config.toml
num_hidden_layers = 13
hidden_size = 512
num_attention_heads = 8
num_key_value_heads = 8
head_dim = 64
intermediate_size = 2048
vocab_size = 8192
hidden_act = "geglu"
norm = "rmsnorm"
norm_place = "peri"
norm_eps = 1e-05
positions = "rope"
rope_theta = 1000000.0
rope_fraction = 1.0
qk_norm = false
attn_scale = 0.125
bias = "none"
tie_word_embeddings = true
parallel_block = false
extras = ["capped logits"]
init = "uniform"
init_std_qkv = 0.0191
init_std_o = 0.00375
init_std_up = 0.0191
init_std_down = 0.00187
optimizer = "muon_variant"
learning_rate = 0.0101
lr_mult_o = 4.0
beta1 = 0.95
lr_head = 0.0153
max_grad_norm = 1.0
warmup_steps = 200
schedule = "wsd"
decay_fraction = 0.885
decay_shape = "linear"
final_lr_fraction = 0.05
batch_tokens = 65536
max_seq_len = 1024
doc_mask = false
train_tokens = 634000000
max_steps = 9675
dataset = "wikipedia_en"
Each number is 128 + 32 x the weight over its row's rms, rounded and kept within 0 to 255. Layers, rows and columns count from 0. Numbers have three digits each. The size before them is the row's rms in percent of the matrix's.

# down: layer 3 MLP down (transposed), 2048x512, rms 0.0618, rows 1331-1361, columns 128-191
# gate: layer 3 MLP gate, 2048x512, rms 0.125, rows 1332-1362, columns 128-191
# up: layer 3 MLP up, 2048x512, rms 0.13, rows 1332-1362, columns 128-191
down1331 097:131126168151146105114139130112098183137128129067168162105150155157106108136086106161090099096184086182108115088093102097057146127029128085177135185121186124170134109072146126065136141107116164
gate1332 117:084121146123095077138104124186091185115088176107132086135117165086131180109130122139138164125103080115109087108112103203167186149184181131139130129121170111198101093121134116121115097135093088
up1332 104:111112173111112123150130128170061153186150168105143071124157119091150199078082136083050074121126108147142117130128093130145129098174145147136147132125146151125114090166139080123125131152103124
down1332 103:199124112143116119141079101138066154076123107158146121117148093109110109137149092113154096096133067100126117178102104081202161153185101153085160164113187163150088167136174092153100158092132175
gate1333 113:143152150141163173139170077124146164099166141110144133084172180117166066133167091175094134123170042143186126119168125120092135184127127117114136091173110164084098103151138142132111090071107144
up1333 112:058088157156145113141147143091039103082127068120182180133148143157112046119105189117121141143119179139101158103102137058102116139116179110164150145111133079144074188129129181150160111174115090
down1333 108:129068155159062118127147028140123143164141137064191169108128105104181099138110145075094178169166140114127132159200171099095174138073118120122136107167133150129154058121110119170134110141117116
gate1334 070:110093165158175226135118127142111117135118074121133114118125103094144074115136131148135133076099155131131160117058100119120121174177117088168109116145119173099113099193103124125073173159158155
up1334 066:159165137101097048114158159124102147178146167130144134167165096137098145135135141090105091137179107093141081164216156068120141089125146122109135128141132107162136154091142148175153107112155112
down1334 076:104124188125114133104106109090128094112100171174132162161125153136107161113123117055168160116078126116162139201136105128051139106177148112109139124113136157142115153128105103180134097100098123
gate1335 108:154143087200140117209098177151134073112135071097120152154179107148189155148156113141138123123088097193159140150139114160073100113142094165093107118180134141133195106131127118142153133167180112
up1335 108:114180148085113202153103135070183127167088127075105137150090052129099109147051166091143142123126153105160169102110107102112138138135118148174125179182129154128085135128079122072104094081155142
down1335 107:115076148139097122161155131187148140147117142124153123133172132141109160069089192141071131132116156164138049183073133121066094090152152138138149113091136117085179110127138070112165095157122101
gate1336 118:154088166133181095112149166141136135100140109114126076133127097149183070128100161148121183119203116130162088106172097142191106157089149133118188122136134176155128117175170092125098152153104179
up1336 111:069166147081101172113134165124121065125138115125144110144129111131065134105146082159116149098177056134131097148104116086092140144159057093173103172097126124118121121101074181122101138113129171
down1336 111:058159160086144144141146101102066110153110097136103087078115133119080156106159112120105069162148112121157135154111167032146166161141110144117104138097132182113110110104163144091112147100219144
gate1337 086:141107142183133134114121157146115129132138113085074081154102122171143084101152122165111125124106085104136146128150153130136135088098132115180157131126110158112128079183170151141143139125048079
up1337 095:122087150155143122122138146127145136111136107112092117125140126157089180120093145155162112153142055176092111152098116101160165082202122153090194120154108140126171113181134091137163193112181090
down1337 087:191150142111143098122157156113120114156158177104209159113148076111124167198158140148101164176085151103108146141087101165099163126111133159150148139118152124119089126095173110138155114081156124
gate1338 108:120151131162109089122100116121092103177093097162163165134175119116119196108118104099136139132127127129168053154169078138188076198138172152119141086173163179139140130085204147110131187089153148
up1338 113:131125143142130177168142106119162115080177174092081113103092129131084090106131156167110132141167138103122178119108147165105117062092104117119110128100088107134112147155073084129098098147101114
down1338 112:123117115156154140138137136080128133158128166113097117088124114109100154104097189126083170091195102091104136127132156175152093103148143139154100096087114131184118117138119116073134119150103136
gate1339 111:138177123188154122126146152116143124156103180177146133133177115132089180089102164111127094108114077138098108141119118150080135136194123133143108107153067104083122096092143141070127120145133102
up1339 123:097144115161118033067176097138147124085139042130114160119134123159122120137137171098062085110144117051081211135085089139135108130129126135160130109183111156123122092106142134122098152110110112
down1339 112:150122095126115101187137135125087171080100142104158140113080101130109122139124152147110084128061124098189112104090107116154064126128117185155140072089121091158128145109199091108141139136165102
gate1340 120:100145116094159106119083139190118165173095048131166103169165123142112141128094192047106150130132128167113100101117080078150115124186106067143159129119122081131097187135164111072122098125112118
up1340 114:137104157133165146145161051137159118102129123156066129113074131143115096099106079149134162116146219113131181114084165125166119145149206079133148124097146172145143090162168136239093168161165099
down1340 113:107091103131160114118141150112094151167137136112096118154101183128093124095119157204109116172094124099151074086156093122125184112040140156102127170120161105079107173136107127188165082104142120
gate1341 110:138161133134138127098129155052110119103136135116122155171151163138129165098143157122137171177053119130097093201098119076211166155090088112109132117087091117163106121094141128118092140086096163
up1341 109:107139109150100200108133161078150098154178165101140162102124165141129066142107192060122119085088110173117082134116149096141173118158144156144135117149139101106199160050157124130143127165139116
down1341 108:068118070091139154130120076144136136174121169096099167213143099147149126070123184101125124094170067120116098182134140140146105135077101077074125155057140107108119121107067145150128107134178123
gate1342 111:140131123130146179074156129124091155142090150110124139143164093065143081120109075117111150124121137157142073141118108112117084143124093114147132097112087137136180100180103144163109111077113107
up1342 108:098093142141143079155122164092096154132137141112171079166129109130175115174133163152184165177145113085113115132103138069175178137118152132110144158148124167114101162101152129118119176114148106
down1342 104:160078076041114143128102192053137154154131171062102112132073137132099164116123148103121133145138115147105078154143099063208151124090156071170094104114125126159140116145099155111095087122151097
gate1343 100:126169174076201156145079116133154121155139109126144143104140116118139142135090128099055201106120049091123095116126146172122120111162089136106129131151122126168100193091175137131159169099195115
up1343 096:147109094224178080104123126091103138104118118115187140150166127189167129186119109129180133171206090096099172142082149129144088129141125071191131103097091134067119107137145189086095113066113127
down1343 102:152100166118149111150094210086116097137093090189106077120148075090081174082125114141175108109094144140046096090118122126128154165114211176170147159135151100164072082122115112161133121094067149
gate1344 023:141087131220104150155116133207134144087107117163110067173168160123160066171158092049111054102149088073130102126166189134112158152109155113140138126168106141121098114117109141134128127108147091
up1344 021:094132184060175108125114140065095089160151105125138133098117134131086178132136152124139143116151110161099109091124106151135073165149082149084138172099114103156130155085132106160091189116142120
down1344 024:189129154138124101118168117139024095095119101152163117073089082119069137167119132169130122087137135173124150131147139123148091059155111093124113166182161101149077131094112120140155107116129143
gate1345 106:101143145134109134160121111138144139200127112106146086126104196133136046069083137132137106101164093161130146141126159123105100172144172124094132156145122136156070141126145079139087117159134095
up1345 105:084140109095133110051182129171104141141169135121108113100117136114179151175195110152146123075122088155084155159150150154121156183098153156104160105119127158114163104069108121088115129083142101
down1345 100:187166088159134115131082112106122136072082083139164113120121107077113098131078160104156137141127092094177114126100086088148137112131142109093110167146176193138129108154124150144142114144145090
gate1346 095:080114216128104145105153078171087096126111158129095084117115087085095088191201140099108137134164174120122144124161164148073160177144158164108166107134125134128121101167117112035111147126108116
up1346 093:142102109196134078154160078191124124142129098172117118148104137118092083105156184169103143124114145079114148123161133132116109104152092137197127150073113120155183171138103101194155130110139142
down1346 096:152162131063118149187227045113110132133070131115134178148066148148133152131119126176110157146132160075170111079123143182146145157170107103149161088139133093153156090085111098114167132134122141
gate1347 064:170117106167119163153151133163134116067084093124119116084167121121134071122095088170106098194154099173133177067115114106152113129100100145144120129087085116186100134146115177073065105127117150
up1347 061:071134089108127154161150098106063100194142111179096151129137127136122130112149099207178140129184130118154196074127183199181140123073099130158116077078115127172088076121120111145110111136082108
down1347 064:111087097119115182158040166075096114167150119109149114133088048131150056149148186188125142090125182111123130196151114128163142136122124114154142170138104106061158116210105152151137094153133083
gate1348 102:118106123136110210198108135152157164081145121210119151118125111087103112128160142111192195157144068130110126167149088129191150144127130099142107151118141089104081109103120146133126166150096176
up1348 114:118138159157089094103157125167124167091181091125141116105151100118104094116108113112179151096167182156132136088187080120127133146163117070160065134123125104072163134087076132153160145092124124
down1348 098:168115134067128099098136116130122163115125173101150159093126135102187185168137145179064142169172127134108092129113131165179133077139154075099111123201141137056124149066117183163123125203102199
gate1349 017:148087101088146101191181064193147078067118098112187100131119080159142125115116134108104106174143157093139109186098147061151135109121173094109139154136162138141104053188111135110128119140096161
up1349 017:126135090097102138146197119084157110164124116146143104106082076162095155115146101144119085144087151112075155128130166117088177095141206121079177077169109103162100084104104133115097172145120117
down1349 016:140078132135092120095130190098089104172103157166083094122180082080070123151040112115104129065054148142157151148162097147171131150114145144130096081134132135071169156102163073138132202153121145
gate1350 114:162142149102169142089137142147159166085135150165178085113132135139123074122136194144125183066186094151107095168093138073166134149093185154187177159115109142113125125134144111165103131158102144
up1350 121:113204165139141114150126140119193181130149138168136103147114048119103180136143217125164111100083106128158122130147082168138127165133088076176090113173138150131141168134092140097056153142177091
down1350 108:139090094139173096076149093157100144150156169134171135138138139089136148123105162128094235072132083126115017069107153151087109120126080165121134101141130162159101136119118118127123136156114093
gate1351 102:109147126103198100159163142148183139150151117078138157122118118137124124084136161113173159128095123110103102157071115130102106140156092124124107149215097083116133159132109154108124158133134155
up1351 110:156124150146138115110163142107132173098119112150155181153186133101129165077130088145089144125053127138071157102119128102136187112140087119177116129095115154137089171127130113124129123115071172
down1351 102:168124081104090207097113105173122106158134109109146196140165177116151061199104153133115120097104131146128137104145154166105101199077151113108235124201118106132112179161111137106147151155131181
gate1352 093:124051130100162131119083081095136101162191091120167089167100139127131127159160108117045131165159123044105144087124146092143120132132128086129130124126135166134079145149127093134147132113159135
up1352 100:119142129123068170119167116091032112078078199054154068142121078039093099088097136097116107107159126133160154115111171097134117120153120081131050170098154062067156106154145109116128147109092115
down1352 095:092131136148097149168114153083117132125134164148106145159104102161135159097116161069134166108098135128101110088081122121093144144119159139133134112085121145114165108177128189194121125134145085
gate1353 093:120060161146102139184163080074097133163168120145127130177134130090169170158167109112168134067098178188133050119119085126121135175088154099153080144132201133164156143124117166087157094151110111
up1353 090:090127104171163119078109137098146132166187147122154165131085138083095110165166104135134171156169126135113173114129134119085150075157118141171102084123100128084090146094113127151098155193145144
down1353 093:091109123101136139111121092110082152146164199081150167081119178101082081143112111190087128143111115122124096119130141183151135130123110048130129147134119086111188153136104139085093061142130166
gate1354 112:106175112170054119153132146181161144077145177120107082117114042174140159114128107071144208161117099118144104048045146104114139106137097148167128148141144151098171107171161083134124111131165132
up1354 115:191136137126149116163190108088160078050123165120098142171175157068089120083166133083113128090100134154117105062067123201186147121152114115143151117153058130151121110138165141108114111149124095
down1354 115:192114174117091148066084179180173151109138100124210072110068039146112175137115096111153104160124136156153122155145136175131146125110140159130183059131125138144131136129143131138091121155151079
gate1355 113:155165128120083081126147110141100176125112153126116096105130108119138100132104110119116097118146140138132192118100140106092166062180134120085127142146120098133126146168089093098135064127169158
up1355 113:121105105160113132110116147133073106119124064150157102128108046151097101119194097148156084108124128142089097171135123129100183099176175095121117115090134113099182074137168108052159085113140157
down1355 109:163154173125139155121157141132096103094106106132143066075134105173116132124156120067136181156106154108165109162089126092084104106088115163106127124084120113168102112132091155157162091110159112
gate1356 093:122150150138128187144100141159157125151122117051145118079132147109170131149183127110118130161184078117153135189158128089126145118138078148139057064110122115149166091162062128172179132139154113
up1356 089:135130073101150097152083104098158082155058119116107179131093109108133115167048135102184159120093143116157104107099174137171095143079102106131191163119119173108148194130122151121081152189134136
down1356 089:084097192110124135155147167129135121110125087108150173179128122162133150108112151131131153208104138115155099092144104160080059142154113174100188085100094103145147097161195102092125153079075097
gate1357 121:065120137158098071154069094146140170073134139112143136093168127185111179119092133168110130144084107113124077077150026129083089112165129131153151114108160066155140101148129197175104114073151120
up1357 118:137146126152122163203164089120141168138118149189141132143121111188063098125145153130072165149119038116156063159188094082145171117075169061164155137142137145124082149162157142158143080099111199
down1357 114:096113121155150079125127143095194139096088134090099102146152152139100112068142168117101134192148089185167051123065148177077162138068145069170112138114102129157120112187135141118140085080143104
gate1358 104:174056098125091133151118084071161071184115145152156080138154121189116042096088179161137132037137086152119134090087151135129168174165123172149175096108138167149200098139148117138124146086137167
up1358 102:129098103151141093097130101166136175137074209142124201102171126135174136127121130129083137182128083091140145094128122131108066157116102090136139137188128080128099142146138108058109080172097096
down1358 101:190180137169138107145128121139137126163174140094103141176066079137144085122087089077098155098141141173104132120127131106154205104157207161148135125140087186126129109144140134135173179139161152
gate1359 109:081101133126136126119157134163147117090111133069086066155123141166162200114194097170140212100186139165129187116147088094205155170135173095058140123169090148100142103121208096094193105157155144
up1359 108:062150141126184143183140124212123117165043121091126080141120123119118139127182105139107226123143139086167118084103122129177130139154135098053122047101172114071163179109131105085062133153137114
down1359 120:122166137173122130112123138045116168039142103206110082068144148113087119120131160116189086109127155146180115124160101126113100111141191157135141136086131152102102123057147075126116129062099127
gate1360 111:159132203187163167134120110155182116150166091121101165135143152122062119108160201110116181120176138093127125119126170095130105122103108200110071141130135120111149067161088137107108112146136123
up1360 115:165077152110138134100115184175086148089111164102111105171146112120128096127153140116139154126151148108105096157154178163140157142131135062147138051097126091180163143172062117068094146086144130
down1360 117:170125156108133154078094193165205176160200101093047177102134147098120093100181135087138091149183117118143109118167115136113143119192101052124135153200126124116137115100064112144129203076069146
gate1361 095:092120023139074156089117143071109092168110170162158066170137123118151094135110170129139116105123082098161133124152133128113214153161105086126106183157164154101158154159122103127151139123122105
up1361 090:169142218061135132130119174177122147163094109100137109112125121160102142115146089097110111115144148144115120147142100159109087078133108210093123084143090139103079149087153120146092152107195165
down1361 098:172161099143090121147072126160136107131097118124156148097085155186147145089130114130124095134054136190152083140123130058127111158106151133131149094111137129137143128127140158152122125176033088
gate1362 095:100132142132138122129145079092170139134160142150151166143100107135170121095127085145100153117146086093044121151124158111138119137101135117082175130141127135096102051130126112172080150140130170
up1362 066:115107131143124108138144147131151118148128135138133172138135099153182118094162077103074130086164102109040135153131184129150143161127167102097175153113088114076102090117128153201096139118127181